From a checkpoint of a small transformer trained on Wikipedia: 2 heads of 32, learned and rotary positions.
Each number is 128 + 24 x the weight over its row's rms, rounded and kept within 0 to 255. Layers, rows and columns count from 0. Numbers have three digits each. The size before them is the row's rms in percent of the matrix's.

# layer 3 attention key, 64x64, rms 0.136, rows 25-42, columns 0-63
101:124105089124167142072123156092141157147103124163125124147109125130111147145112130127090101101122197176108139163128132129131122138110160106119111107132124111166101122146112124147139145109159075
099:141100110123091143139097136132135135174106139110134152106095120162102123138169130140121142117097134090131132099125139152143165115085058105166135090119173114127131165129130114110151133159164134
079:129112112122122112095114119096119143119098110139173111109121149149162096140093116138130137141130095157145129157156124135139128182142164128049151141117071136099108118104151116146152141157143153
099:131164145091143122118171178111116139091151133131126105142133098116154150142111135120109159117095165113119137134166131151119197132120092119147138168095130116142123128106135137177106100087097120
105:126153147166131130110171138106109104137149125152139130140125094133121120157126175140082112113122173164108117157150189121117158095112159105124101085103125105148136135151118126103100131098103089
117:094134108149121172127121093137132143127099148125148120141104096115179109142174173168113129114090138129117103173127140103137135129100149082101122115124103107105163119161110136095115156155127090
097:131150141171162104160131067105118149130087104126122085166136156102137090119107126144115098093132120099120146098131115082130134158130116095138126147130134140141121118154133179105167134146163151
106:140127098100132140149111155082131086156112107121106135131113137133133096119087129086079115139165080125149114150136156163140118119141156130164119082153117127103168179138152095144128136116146141
103:153124113135134109165125100182107108100148106137113141121144163181095126105134107133139105105118128107173075144121105122133125128139156143137136069126135114095120124131164163133145118169116179
094:089106143111126126122134157160143135161125112096157131125147065121135112141115124100161130112087157119098176120106086121110138142146093126155140136129146183133133126123104142171152136097172094
082:079106130125109184115138162118124148152113117110139105106140111127150077145127169127116151161124109129141168140148146122148114111142122130145138139149101118110143142113126055160098106117078089
113:092171142134135109091130125128153205123131129153134134172111126146161090120124110126111117098082177147123134145099136140138141142080127101148174143106113135110131097161133132113103123147117103
083:144142169145134104137127133118136108108127133163097135144075121141123165092092099144123118108100185148123140104140127134111167141128161083136157119077125142102116150144141110108176141161141164
106:169117115092108150169152143146115093126117126082130119079159139139113120159167160141129143134147085104107086131141156100118111123145142154125089088162120108167109139116138103147127137138135168
089:134136103096098117087135122130124185148129130092148129122193134103112092136135150105111161137152083125111109137091150106172105133107115154102120155179123129154132106110127126108141151105153102
093:120116115089111135089170150134109176142138134092159145130179129143146083134127135094089163158120080139080112141113143116161112144135142150121135129175097157160112107112128118123142128117139144
085:120124083126107107100126125139129145122163134133126170164169140131106094139092076101138147125130160146133158115132133159178117157085133105099103162129129130132167113136165124111169170137118103
117:143121111159164152149088083102132106124123113160107110127112129132114142105116127176135074128122164077188124107141098146105141122100104117152144150107165124089152155112139135153107123148137130
# layer 3 attention query, 64x64, rms 0.134, rows 26-43, columns 0-63
100:103124121159135137149163129067094115106133128114131133101169124125150121166142123116127103133082138111115140150185091114132137135187135143139119145118111105115086157158093160176119114122146120
081:132101120104125127110108164160127116138126115162149155098096147126100151115168103147161135130168123156145106160101122133112141140143134129064135153112122143132135103084147088093075098139141164
094:179112112115102138132107121126119096141098102103148104166152136146101105114087087138094134152166137145141154098150135095133107153103137115180104132167156138130138187147150148128142139136145106
111:140139142156139131142140112164122170128116113129099095196111124136092082119117114150118111121151165135143131167103163106125124115101129083110109136132128085141153177161106143118097170117132109
123:129163133185141130136103142123120128118143137152125100122087161103130118142148107133157095091104155142112113177081127146127121133111127094101128109124140085067155147152113120093117118173158124
105:116126145134129125086108122134143117137108160106126145110129171100149140118107160132179116081141111119117150141145105142118119194108142096088089146128105099129178166124078143133095119121118137
108:175098105138148145137142166134139180136091119138122171111134182139105163101099129138128130112082111124125122079120119167124137104116138155071127126103147157141127139134083122112118136163120135
096:130153125087135116104149112132130163123126155159139132153134140075131088174134115131094172088117140132110139188145148138104117157120132143125126140124094072107133117151128124145131107134151066
100:117097134097127100129099092083100090085136139138134127146137143106115142177123142113122164115143155168100157139161137140135124122107158100125139162151091130081086147156111178149133125114124122
085:144127131101114175099102111099121117153100123123127122143111161108133146094131151108157122131195134126176109121123125080103110073111166158135121103100171139112143106121156118130139138120101164
098:115107139112160135152139128134141110158130136114106090120116088147128121105121111109135141173138135102124094181110124135103155085111169157083142071137139123089119145168144129122133175140165111
099:123124143158148147137137114161128144176166149133111110107088107114146115090131105136110114110118145118101076202134153138114144123111101125099152116114131091127136151133165120099156178126141091
091:154167150134130117099107100138090151121095100150133172093128161148102120113154176168104105098124130120132129128168119123128134157112085091151178140126133115106148146113121145124115120079101104
102:157148082117104119112087150128099100076109102119144154152181136122104124181124147127136132140161105134149165088131104136119120139171169120156112164148124140145116139105101131144126091141122112
083:127151084066126142083097129136099121105111094130169169126142146169095112140179189150104119129126136140127111116132145117104107083128145087139147112162114137135110136129098128114140140130126125
091:127125103109105145118111147125115110127132109090130095167172096119107118165091091139123174127186114125150122093119118142138144104138123174118134162137120097175120151147150133181141103155138120
086:135124160160116106165137109094131118134124141112088104152123132103145162140068079130151125134167113139116142110184135132145144184131129149121087161103142089130155107120134126167110115123111143
108:100112142156160174163175130130155139160131138163116122066090115113182130097151102103140100138090162107115105158117129125142142104124134133144129102086166136106136107114129127126144130136139157
# layer 3 attention value, 64x64, rms 0.0793, rows 0-31, columns 0-63
111:103110167124125125132155096150109086132144112110165123170111112194107110149131101152119123136128135135117143097107128102151100142128134176169159147135104109121115157133160107125133157193139136
098:078107085133105164154147088107143094104125158140128106087117112135179119124157129117138115098118121118124146125144131130120129128122132121130112195150145124139111180072126135122164087106119139
110:121082056136125157138167107102124126154076128115138136120139139127124116122145139139119162145137148131158113120114154129111174115072147083157117071130099130127149131105147110120125148167121136
114:158116146128139137127130107125131188109099134132084140148142132153104121117096123112126132161138145116073118149184148122115096136145143065113118102140139111121134158118106078165115133148100086
111:150174151102117142113161126119117109143157172119148118103132099145131139136131118104135160091153161187134114093110128123156120101101097119191119165131134126141122084090135151130103123150152147
120:092149125129133155141110141138136164169099159144148128162114150125148096108164127091101094162133127126132130125108135152126128168149149095120102135148109177064122126084106162111126129118113086
096:148162126132150127121171111137122157115090115136153133096112124158147099155147117110134156104135177111141122139145085144113067129141145123171122088116098111156086093096122165111119120089125130
108:163112115120117152129132126111135141148107189125084140125124124075151092116131145110107090110140113152092128198150171117132101131126125107141096110121129105129143118138093144159082134127169138
084:110144114113137103096135128162144147133101124128170110161155162142118172144144118129142186138114140108164132133137113072172111113098160135097132103114127116107127115098115060130140112098138147
085:147155131104114145099158130144134157078134138138168155141120121151094135145159109103126124134102147079114158150120139120147132160113098141168120135121112111138097153129159165122056121170121096
085:168144081103117117116112182120151138086142156099132117154115130112148153109131118146166132144120133140151154078126095104146147143104138166122131126119114129138172113127154136076090156163092119
095:113113176137145108095117120127138178129177109151111120103137135142122166110082151093158132116120125110121147100154128099085103117135178148108132163119131145170125104150100123132142120069120125
077:174129121129106129156152146142122153151111161137152152078119107101088129132154110126114120125148144098164149140088137137132177148091134100121114121112188164153135108117094158124085145114125104
091:082122159103114116132112192106136138096119126118151150139137118109125148128144109139143164107122160177102178155126072112155136136117087113127128122116151137170121106107093135136090148163115112
106:111139114128117125168138078107135093172117107133122114110112130119152129118167126148138127091152092097099143104104164158134109108114150118106104152131113147164162159095116135143199115120163138
111:151158124126126117118176105100140090147100105122123132169095118119153099121107132156139072171103145145135175156149143124100096139151117116168158122120157097103112125157120147117093115164113115
117:117115153127122141128136130167113128102108106138142112169124127157092071161121101150121132124139158122145130092096091136148131127151129149107144112134151118080106153095158158136165145191090102
090:173163096127128144099119135153128103127129114138142136077113143126174099138140127174133099093091104112100117130146136156148122131131123148165137126123101101168093080183150108115136129095106120
106:153109081131119125136114156083140107107110093124128132121113129139140145133117115131124175138124120119117123140170047113120135118132121127097097159148103147090150115167191108120081130147142137
101:083114113113117138120157151086105155123162139139110131141157114177124124118174103103108147152152126141116109140064132120202132092135141124143158135149116118134110138160151151140136101160127112
103:125117111162131143141107133077127170096103071114132134121136124084148118111131114117151101156152136185145108091140124152110141115126094099108152130142139141145137100127106077154147111140092087
101:146134115124136123103140116165127074103163066151132127067131115098163145132165112149129143103111137162123129070120110158144118118140126141092177117118132152148132101144107158107123118105132143
112:130137152091119146143134168154108152156144148131101106143136110192110096116140124141137090113127157120145138123118091151136121079134120080154146158138127091149151166131103088156101093149121149
087:126124131167128155118102186111115135117131153122124120156130126115116085129107128097155104144151132137151086120172128113116111143141131132076122162115176130123142069120166064149104127122144123
090:148142111145117117108153130132127127170117095160127122062120122079141093146133140136115168142113109107170109120140140105143123163130205128105118147127117153103081122158130136171102129117125127
125:117129094133128133160109125113118095096129118120117115118151123104143169167135104161120144156144128159146093163110084113169131079138096120105146118147177085159129166153153124148153096123125103
115:128150100159135114144148128108122122153103143129152137062122136064150147132118139141096085156146118109132100159128138126139150135140090138131117136131158123087088147122110165120122093071158104
094:173180119115141124128181176088126153146098110090114129170139124141113162145133123113137135154144133113074148114114118094163116121124146152139123142120079162139123154089126101100130143140138116
103:178127109115119114118168121108130133112134143138139117075103115108104129123121123151122080090188127113139112143141105150130087099162114129138095139109133138140145100092108151125162130143187172
109:111160057140121125127174123103113121089114102119155125099139108106160148154131118143152158140119139138115075121139104125161145118137098136110121160126150095140110141121194134106147120175129144
095:133120080134114138177133053137148163126113204108155120121112118087154110150135126111134104093120104134149139135137100124130107138118120153109096145123162090136167145123119111112137124134159121
089:138158142119123169099169167184111128118129104103126096154157133124131096110160164131138126139114129090130158098104134128095134144083155152113118170111121130124123082135110137162085107150101117
# layer 3 attention output (transposed), 64x64, rms 0.0726, rows 0-31, columns 0-63
126:177121092148095112131115138140198141119116155102122108132146166111143099080100136155113129127151120136142157096117116172133129136129149072144110129119161133132139118131062140131136101129108139
098:173121149100164132106146133103146136131152111118141137169137155105116134152135074153119140127073144112126104160141146169125108120149124151150132075098157106068098139149120103160129124137108129
106:110117153118131103110086140153136089126151167118108118115158100158154114117159078125145068129158125110121134135127127104126063164135120143143139126140158171110122131155117078129141121151107157
126:122120134067125164170133109181118098117110115157150084120134110140159113134148127153131111137104131122154145144149105106120133174068112170121128133153109133107130099117113145095129142089156157
102:134160126140088100120118112126157137103111140104145175165113153086159138132165126146149141146155113100154128108118156106108147112167139106154148162123139077142126088143144071108129131120086127
129:141131156129098122154151142093140106117148105131084100168113118126110139121041118117164150133130104161155088125126123157128112148138146162121133100106133137155091121143132103153156079119134146
091:119125110118151124135113120137175087109112148156149148178139116092161166104106115107123147150142102113136057086119149101117183129128097150139115149102127110136166104147132131127119094136134144
117:097139138107135119150145085122100097121145092139141141111139116146136174158150104121117150120104118116120146090149132126138150137089091170114164118156109177130136095127162087111180129085143141
070:133122130112166125133142094124078165129132167133160098131125141141142091108110169120139054137167115133128104145094102124082135119137100118150116139161094125121102111144168161141103117148144120
081:156115073152149108165145092127170119146105120119116154145138134127139119160099120134128130121155122176151103098118102131135163132161143129111129109098134103111172102164112123133133100065109170
078:116135147156143130127120098140153143130125127150138137130119133179080077179107170136122117103148119114141090146105120102120089125164134097105185114120116103153127150112162134135130066113127130
103:116176122097129157126153134142084128123115099151155141119073139132099138140141144134113146149128155118113115133145092127153170095128124167103101119149090074116133109106172163113107143171152131
072:082113139150149136129132120133106128108127115122112181122111162139152134107106122100150153100168137182109142121094111101110086113158142147121118156118086107143144133155169062145148153116115124
075:165100102162138126165144054114094131134120119154130124126098161140178093151113143118120120120157091133155123123071148142145121143110147122151122148103125113140155144123186096137119126105137136
092:156113141117157113100102165092121139123173142101143137119127145143122127108135106150096161123073157146115123127119130126112168123144141159169163107104157112111067129143117088146126122173109091
109:088100121132121136101133134097132112089177109203151117128141121157134145138146162115121171101115096139148129159150123173147122134095079102103148098124124114140126152106136152114153104117120155
128:149112137163151120117111124141211147133133138123082110166124131105164090080094122142150109124140118141160157124120127139108112137131117071136089153104142118157119152126074137131123129111120118
083:108110113136147097126111137096103135148124167125149162139196103114113150148122146108101157176160153135131120128129171103121161139086135119134145109094134115079171136101115166149127114128141099
093:141106124147144104188101131165099125119095136094146098147126111160127139113157144140133075116109092103136092147150116121160088123124142113144173082104118143114151167100109151128130103125157142
129:175151098149117109133152144141151124126078152099090105132149143104130096128131085141158103119149116129138160089145136152112146104151140166118120150118175131110106125151065090163132117111134123
095:133119149102090133152128128119089104134136119160124104126166101142141080111138109183125131122132124073151139187131120086119122156092139151116139169137146126097113185132117125139123169141122120
094:119094130158149138140110145095122155150109165101137148131134122134079150142143098124117138134150131129120106127117160106085181087096142114126102167080117102132159165129112115147112112193125120
129:143157114134127149119132131140171183084117092139108143137125139126144108108180112099154149116139099106128148137126120164106126136133134174114156138160136117043136097121114095142104137124116104
078:120122188094121105151148087148108126123104104156095123144142109131163130093128157166132123117127111111134137129132115095107110111121133108118121145205083143108120159112143165097177141114140127
080:117134132127163113152115131126067119105165142089125095161136084124110145107123150148181134143135126149085141111166128144097130093119085154111109125143121131098123165117120145090165141128155163
140:141107122135141130107119121144143140145120143108123115112167134096130074108153119131146093117104116108143149165151175127091122135133104122165127152104147164111126180138056110138113182106138103
116:078126110138123131114123133099083124152158130098130123142150114116129173116112151095136151114100127150104134177159159134113119091150094139152117104082137164142122137122155100145141201111115120
085:144157123135114092139100094180151143140106172136170089129109144148126107114097166163127131102138110113145104094127125101122158107144138145150152081113169107152108095147139144146114106087118137
099:062123128132133128126107121133157128136140119092131172166128134162158169114159131109115141104101129125117106093135135113117162107126090117147146155153088104151088101109186111149125158146133098
120:144094127142153084127111114135163127169111184105132130165161128088148105117153122152146106123100129106125114179112169104108116123152114091150150117109157124123111177135084124146128139103106143
091:148114161118159111130144108108134104120157098102175157138144170131126115109095100131103159128097144114142097177107117131115102177141104132147174126130083156135121139134143104158138126083090116
093:113166155124161080135129104088150154125151129158131166106104107144098123117116112139146135100133107130131154155124114109119153107156144113070127106146138083098152139110197154092121128139113136